Weights of a small GPT-style language model, trained from scratch on English Wikipedia.
Architecture: RMSNorm before each block, rotary positions, biases on query, key and value, tied embeddings.
Training: a variant of Adam for these matrices, 440M tokens.
Each number is 200 + 30 x the weight over its row's rms, rounded and kept within 0 to 999. Layers, rows and columns count from 0. The size before them is the row's rms in percent of the matrix's.

# down: layer 8 MLP down (transposed), 512x192, rms 0.0779, rows 270-286, columns 64-127
# gate: layer 8 MLP gate, 512x192, rms 0.0851, rows 271-286, columns 64-127
# up: layer 8 MLP up, 512x192, rms 0.0823, rows 271-286, columns 64-127
down270,097,213,204,236,225,227,160,158,206,217,210,234,223,237,195,195,207,196,183,234,188,157,165,219,220,214,225,217,199,203,213,213,196,183,216,154,208,205,184,237,212,200,220,221,193,263,163,200,207,154,155,196,233,210,200,175,213,218,183,182,181,174,240,213,246
gate271,099,199,169,222,184,248,218,218,219,202,196,251,187,219,171,196,230,221,218,244,156,144,170,224,195,198,185,210,183,186,247,175,233,246,197,171,178,177,291,172,234,157,214,202,229,153,221,182,191,198,177,227,226,224,174,149,163,177,216,205,193,216,225,193,227
up271,102,145,270,210,166,222,215,207,232,169,199,232,193,183,184,189,185,185,236,215,195,193,175,176,228,176,206,230,237,179,163,213,189,205,155,223,193,199,217,196,176,201,221,247,215,211,136,263,129,182,246,196,198,202,213,185,216,237,251,184,248,165,196,270,210
down271,103,148,203,224,203,165,235,161,209,218,187,169,193,179,164,244,208,174,189,166,229,195,178,202,228,172,200,193,200,194,198,230,199,218,199,119,194,172,226,225,208,221,203,237,242,212,219,209,168,249,220,164,195,179,181,164,208,222,178,255,168,189,124,194,174
gate272,100,224,236,210,183,210,149,203,185,223,161,203,284,239,210,163,215,233,255,187,208,208,205,206,242,172,183,175,147,148,168,229,166,185,148,236,218,233,169,172,259,228,213,254,208,194,204,185,103,195,127,194,233,240,187,161,211,230,169,209,205,171,223,213,217
up272,106,188,187,211,175,175,183,169,219,215,213,174,224,202,211,220,137,269,202,249,238,247,214,192,220,192,211,165,222,225,220,197,208,134,234,221,215,266,221,150,177,175,219,129,209,218,173,211,158,239,214,182,224,264,224,165,211,176,230,128,176,164,223,235,230
down272,103,199,190,182,224,175,190,207,224,201,270,204,149,156,200,225,210,245,186,199,201,198,199,222,176,209,256,140,161,214,205,198,177,162,202,252,198,240,231,185,176,173,185,144,221,227,241,215,234,199,143,270,166,231,169,163,167,181,221,211,158,215,247,177,200
gate273,105,163,201,200,150,216,188,183,140,270,218,238,185,234,241,145,214,260,184,184,155,148,229,209,208,135,175,193,153,173,206,240,214,180,214,243,216,253,203,163,152,199,152,186,179,224,231,227,197,121,162,228,214,208,199,223,207,244,229,265,175,192,186,186,184
up273,102,202,162,281,235,228,234,164,174,136,162,151,228,149,208,214,227,203,223,191,213,208,270,158,212,206,192,225,200,246,230,253,248,247,228,204,233,168,207,279,164,222,250,157,242,127,160,177,175,204,166,152,200,227,221,210,193,209,155,181,216,199,173,188,206
down273,107,173,184,246,188,232,164,180,200,177,206,198,203,109,253,199,200,206,237,174,190,216,222,201,227,188,156,192,154,207,183,274,164,200,175,205,251,171,165,247,213,187,151,185,221,152,188,218,137,225,268,143,218,192,194,189,183,239,141,199,184,218,240,216,210
gate274,100,207,209,206,158,157,195,228,261,223,239,193,139,185,222,201,168,202,143,213,208,224,224,160,194,164,222,224,175,159,199,203,132,158,182,254,174,187,207,209,257,239,175,221,205,254,220,145,229,170,214,185,266,160,150,159,190,181,209,198,190,160,201,262,238
up274,106,275,176,206,279,215,187,171,184,230,212,197,261,269,217,187,190,185,240,163,225,223,196,231,249,245,174,186,136,152,175,207,206,238,238,250,133,177,235,237,216,182,202,173,217,171,150,217,215,177,167,256,205,177,205,232,177,220,220,205,197,205,195,202,237
down274,104,155,242,179,136,170,200,246,233,197,259,198,180,173,201,200,193,179,194,184,173,216,177,220,165,205,318,206,219,236,248,235,184,161,177,204,167,235,149,194,197,202,164,230,187,189,197,171,231,210,178,199,196,200,170,188,227,157,199,186,197,165,188,239,225
gate275,101,188,233,202,171,201,228,252,217,205,204,220,186,248,121,200,167,156,225,198,190,243,204,238,191,174,180,250,207,228,251,179,241,176,210,203,207,198,199,242,222,197,176,229,212,211,209,209,213,177,202,183,228,271,243,170,218,187,173,180,234,234,225,175,246
up275,099,195,274,231,178,233,255,190,159,230,174,204,202,160,244,149,214,195,234,189,220,191,196,203,237,198,221,161,191,252,204,200,225,163,223,200,235,241,180,206,246,194,211,232,260,161,213,204,279,192,193,243,199,259,188,193,251,224,209,165,236,182,179,226,160
down275,095,267,216,204,181,230,222,193,231,232,141,201,212,236,233,218,200,187,265,144,202,187,226,172,172,216,274,194,174,184,222,166,220,212,217,220,219,178,168,220,238,189,225,202,188,189,206,180,184,161,241,240,170,204,168,218,174,193,228,218,177,236,218,249,168
gate276,099,192,155,210,231,228,177,150,184,190,159,203,217,241,181,203,199,213,213,243,224,233,215,174,147,175,188,204,150,205,298,152,169,211,185,198,190,198,180,209,245,238,193,228,211,217,237,217,229,166,175,174,243,168,240,278,214,189,227,189,207,224,242,250,248
up276,104,189,208,232,218,203,224,239,203,160,231,262,241,181,223,166,176,209,179,187,171,232,191,162,154,215,192,220,206,165,215,206,229,145,163,166,187,217,204,152,236,239,195,203,195,207,207,204,257,184,201,205,163,145,199,158,232,243,165,197,176,216,176,233,200
down276,101,155,165,231,275,181,229,214,219,188,261,190,128,158,206,216,196,192,180,235,213,241,207,236,159,184,185,210,165,208,215,207,199,190,156,192,189,189,148,198,236,223,183,163,217,171,175,217,205,211,294,227,179,186,221,172,252,213,170,212,191,190,176,201,267
gate277,097,125,182,206,131,172,206,215,258,197,207,207,195,236,197,132,180,221,159,189,178,145,171,211,131,250,164,205,215,212,237,234,216,196,204,231,199,176,211,206,137,205,165,162,250,192,170,226,134,158,229,230,160,184,251,186,237,214,233,171,179,142,183,166,245
up277,096,212,203,237,167,213,240,224,207,164,176,241,228,192,230,231,229,162,186,193,161,262,253,173,131,155,178,208,234,183,209,156,189,190,134,149,206,208,154,187,238,146,210,197,173,230,202,216,190,209,181,156,156,186,237,195,209,206,237,244,240,187,209,228,183
down277,096,185,192,179,214,234,237,224,169,247,194,177,190,213,189,216,196,235,197,237,173,172,215,266,169,205,210,188,163,217,216,245,163,246,199,196,172,199,224,181,205,242,198,182,184,209,212,205,165,226,173,153,218,200,187,220,156,127,201,199,220,193,199,186,193
gate278,100,176,188,226,206,227,227,180,221,190,207,187,183,263,241,199,238,180,184,145,210,242,205,205,248,168,186,185,240,190,239,183,174,225,186,213,172,211,219,195,208,164,207,198,198,207,184,217,212,216,200,198,149,203,191,176,145,205,144,236,196,207,229,215,186
up278,100,204,178,230,191,177,213,219,237,239,242,168,196,263,182,148,198,207,199,164,282,209,155,236,248,208,207,225,204,178,216,225,209,222,248,168,216,227,223,159,232,242,149,174,187,166,164,247,226,196,215,204,269,150,175,167,194,216,191,197,247,238,207,178,207
down278,098,209,199,138,183,159,249,226,207,220,228,155,154,192,182,200,191,196,145,180,222,211,161,144,196,211,201,197,211,154,208,175,217,153,251,140,217,220,191,179,264,206,240,184,212,182,229,152,229,165,252,232,214,203,188,200,254,201,192,188,238,252,208,156,187
gate279,101,175,260,213,195,199,258,175,222,222,188,135,259,166,183,179,199,165,206,222,141,212,204,163,131,161,153,179,196,178,227,188,177,142,142,243,172,227,199,170,180,184,222,168,228,144,255,193,233,178,136,170,221,196,182,213,171,169,203,199,184,154,181,210,216
up279,099,212,188,212,191,188,248,180,202,190,222,185,213,248,199,157,179,222,224,175,191,178,204,240,140,189,183,172,213,186,138,182,192,202,202,227,201,239,253,225,132,188,183,144,224,149,191,218,162,243,208,245,170,154,140,152,162,243,214,193,206,222,162,187,205
down279,099,144,206,216,251,162,262,216,178,196,198,227,220,282,225,238,154,197,181,214,202,167,212,214,176,126,211,192,223,201,182,179,158,216,193,193,147,186,231,216,229,193,212,200,198,164,266,155,165,166,223,237,201,208,224,192,151,231,230,256,190,200,191,240,195
gate280,094,175,215,220,237,216,212,218,213,196,185,229,224,134,198,229,261,210,222,192,195,209,189,211,189,156,233,218,237,194,179,235,178,212,240,214,177,199,223,199,189,189,212,226,175,210,205,226,176,176,206,252,206,201,223,181,190,212,233,188,220,159,251,160,164
up280,087,234,188,180,184,193,203,194,145,224,206,222,212,148,238,183,206,195,163,170,196,155,193,230,180,231,204,152,174,175,157,242,255,243,217,218,170,267,196,165,213,169,223,182,212,176,190,166,203,175,230,201,232,194,237,145,145,191,231,240,200,181,229,209,179
down280,087,205,198,247,226,197,175,215,242,201,219,211,211,238,218,181,165,231,205,189,179,214,263,221,207,155,201,188,170,208,235,218,194,152,226,199,248,149,193,206,204,238,202,213,171,148,215,236,158,192,290,215,156,153,175,219,204,188,223,188,215,226,170,196,211
gate281,106,146,204,210,172,214,179,223,197,257,244,192,207,247,152,179,208,201,172,237,145,186,220,199,189,208,199,229,168,192,219,174,210,188,175,207,193,190,282,146,205,186,198,201,234,188,226,238,246,224,189,196,191,192,188,198,223,193,223,191,207,201,239,177,243
up281,100,162,181,162,214,182,223,232,235,176,200,231,213,219,197,197,216,217,207,213,204,197,210,177,228,224,197,141,214,187,160,206,211,216,198,231,218,124,221,237,231,183,175,151,139,248,233,264,177,122,189,220,156,215,192,230,193,216,240,170,155,203,201,161,217
down281,101,209,243,208,167,207,174,172,191,234,171,232,239,220,238,148,226,209,194,190,200,207,223,237,245,179,210,182,233,202,145,207,169,272,212,193,258,178,141,202,232,197,233,223,206,235,223,201,180,271,229,188,238,171,195,221,198,262,200,169,229,197,199,183,160
gate282,098,190,245,209,135,225,229,182,175,164,215,215,214,193,207,182,237,212,214,204,214,253,145,175,196,148,209,196,213,175,226,227,210,197,200,233,228,222,207,170,247,195,158,205,214,219,136,252,166,154,235,191,203,175,188,160,152,147,150,249,221,250,215,228,229
up282,098,220,202,186,180,189,179,223,220,191,186,222,221,140,205,224,194,208,193,203,172,194,210,195,211,267,174,200,187,209,221,161,236,236,227,183,235,208,199,181,226,230,237,249,226,224,248,244,233,168,207,190,246,208,260,203,204,189,187,161,178,189,184,220,149
down282,095,205,191,254,213,199,209,171,232,244,167,182,129,202,189,242,182,157,219,249,168,212,212,230,220,181,191,211,151,182,185,186,194,194,235,291,182,180,208,199,204,170,246,172,211,207,207,193,244,172,145,215,176,263,220,211,233,228,214,191,230,229,204,174,200
gate283,100,164,206,218,225,192,187,263,269,159,262,163,137,199,177,193,177,178,195,205,188,203,214,163,238,132,204,205,171,223,228,198,189,190,181,207,198,192,210,188,193,214,213,214,253,267,203,197,200,165,148,216,210,240,219,149,191,240,204,170,204,239,222,217,244
up283,101,183,148,211,151,246,227,166,197,225,221,248,267,218,216,225,175,215,162,158,233,228,145,216,151,230,193,272,177,221,242,178,242,178,158,214,218,184,212,180,188,214,231,169,191,165,207,206,182,205,176,141,228,170,135,181,182,251,237,181,211,195,180,164,195
down283,094,216,204,222,198,206,202,211,193,209,231,188,200,190,219,183,185,228,205,146,209,257,234,237,224,192,217,223,214,191,147,206,211,219,160,221,201,215,192,173,250,220,249,213,211,197,231,205,128,207,152,220,193,177,195,209,171,209,182,136,225,186,216,167,178
gate284,085,230,194,126,178,205,190,169,237,248,221,204,182,224,199,172,215,222,257,236,182,226,210,177,246,188,164,221,154,189,233,221,134,268,178,218,205,231,234,197,183,168,203,187,191,213,170,166,176,163,183,250,211,233,179,216,144,206,209,203,227,204,181,180,172
up284,091,190,253,222,208,248,184,192,205,224,156,244,169,216,205,187,185,184,142,169,197,204,191,196,201,229,229,192,210,205,201,177,242,204,161,228,211,141,177,212,204,216,159,259,200,126,200,221,211,225,177,179,171,182,179,192,223,227,159,253,179,221,218,145,223
down284,098,197,197,208,191,239,209,172,269,200,150,213,199,227,200,142,240,203,173,168,223,179,178,205,193,199,222,215,157,178,234,168,179,171,191,251,181,168,263,190,202,217,175,256,186,195,176,213,261,205,154,193,172,183,210,215,165,244,175,223,172,213,241,191,216
gate285,110,164,180,170,211,155,155,196,231,216,168,181,198,206,249,181,181,201,182,200,145,247,163,187,231,250,159,214,188,161,162,176,208,241,185,203,180,212,197,182,175,183,182,211,201,190,159,157,178,233,159,222,194,213,225,220,157,224,194,203,223,201,210,209,196
up285,102,180,145,146,164,264,255,194,197,181,170,144,222,178,174,207,256,232,225,217,212,211,228,226,181,238,213,205,228,179,244,231,175,144,174,180,217,175,233,225,180,186,214,269,223,231,220,208,200,228,248,256,178,211,187,181,205,209,165,185,225,196,234,223,208
down285,091,222,203,157,186,206,227,227,265,200,172,231,200,240,178,205,237,172,181,211,197,202,194,204,238,202,257,208,198,210,224,189,224,125,221,260,190,197,148,186,208,196,216,225,166,198,226,199,204,175,129,205,196,215,182,159,223,287,198,203,208,214,220,214,245
gate286,105,240,222,212,186,229,178,217,180,241,219,253,197,163,196,153,192,210,164,201,208,219,226,224,215,187,200,183,139,205,234,139,206,209,164,196,205,155,197,215,230,219,198,230,164,240,199,155,229,249,201,198,187,167,237,208,206,217,181,216,209,165,219,161,202
up286,106,216,227,210,183,206,152,168,197,174,254,178,201,234,130,182,203,213,218,212,206,212,221,218,177,177,232,244,174,206,198,146,178,225,141,211,220,222,208,167,158,203,201,214,230,212,171,233,181,220,203,182,212,219,165,170,155,207,185,236,195,191,139,176,207
down286,105,220,222,227,191,202,221,209,239,183,189,204,189,230,180,162,233,192,190,205,195,202,164,187,231,178,239,222,202,221,219,180,230,183,205,125,177,190,187,175,205,199,227,215,223,181,191,160,151,256,255,220,165,215,154,137,198,210,191,216,266,199,196,169,209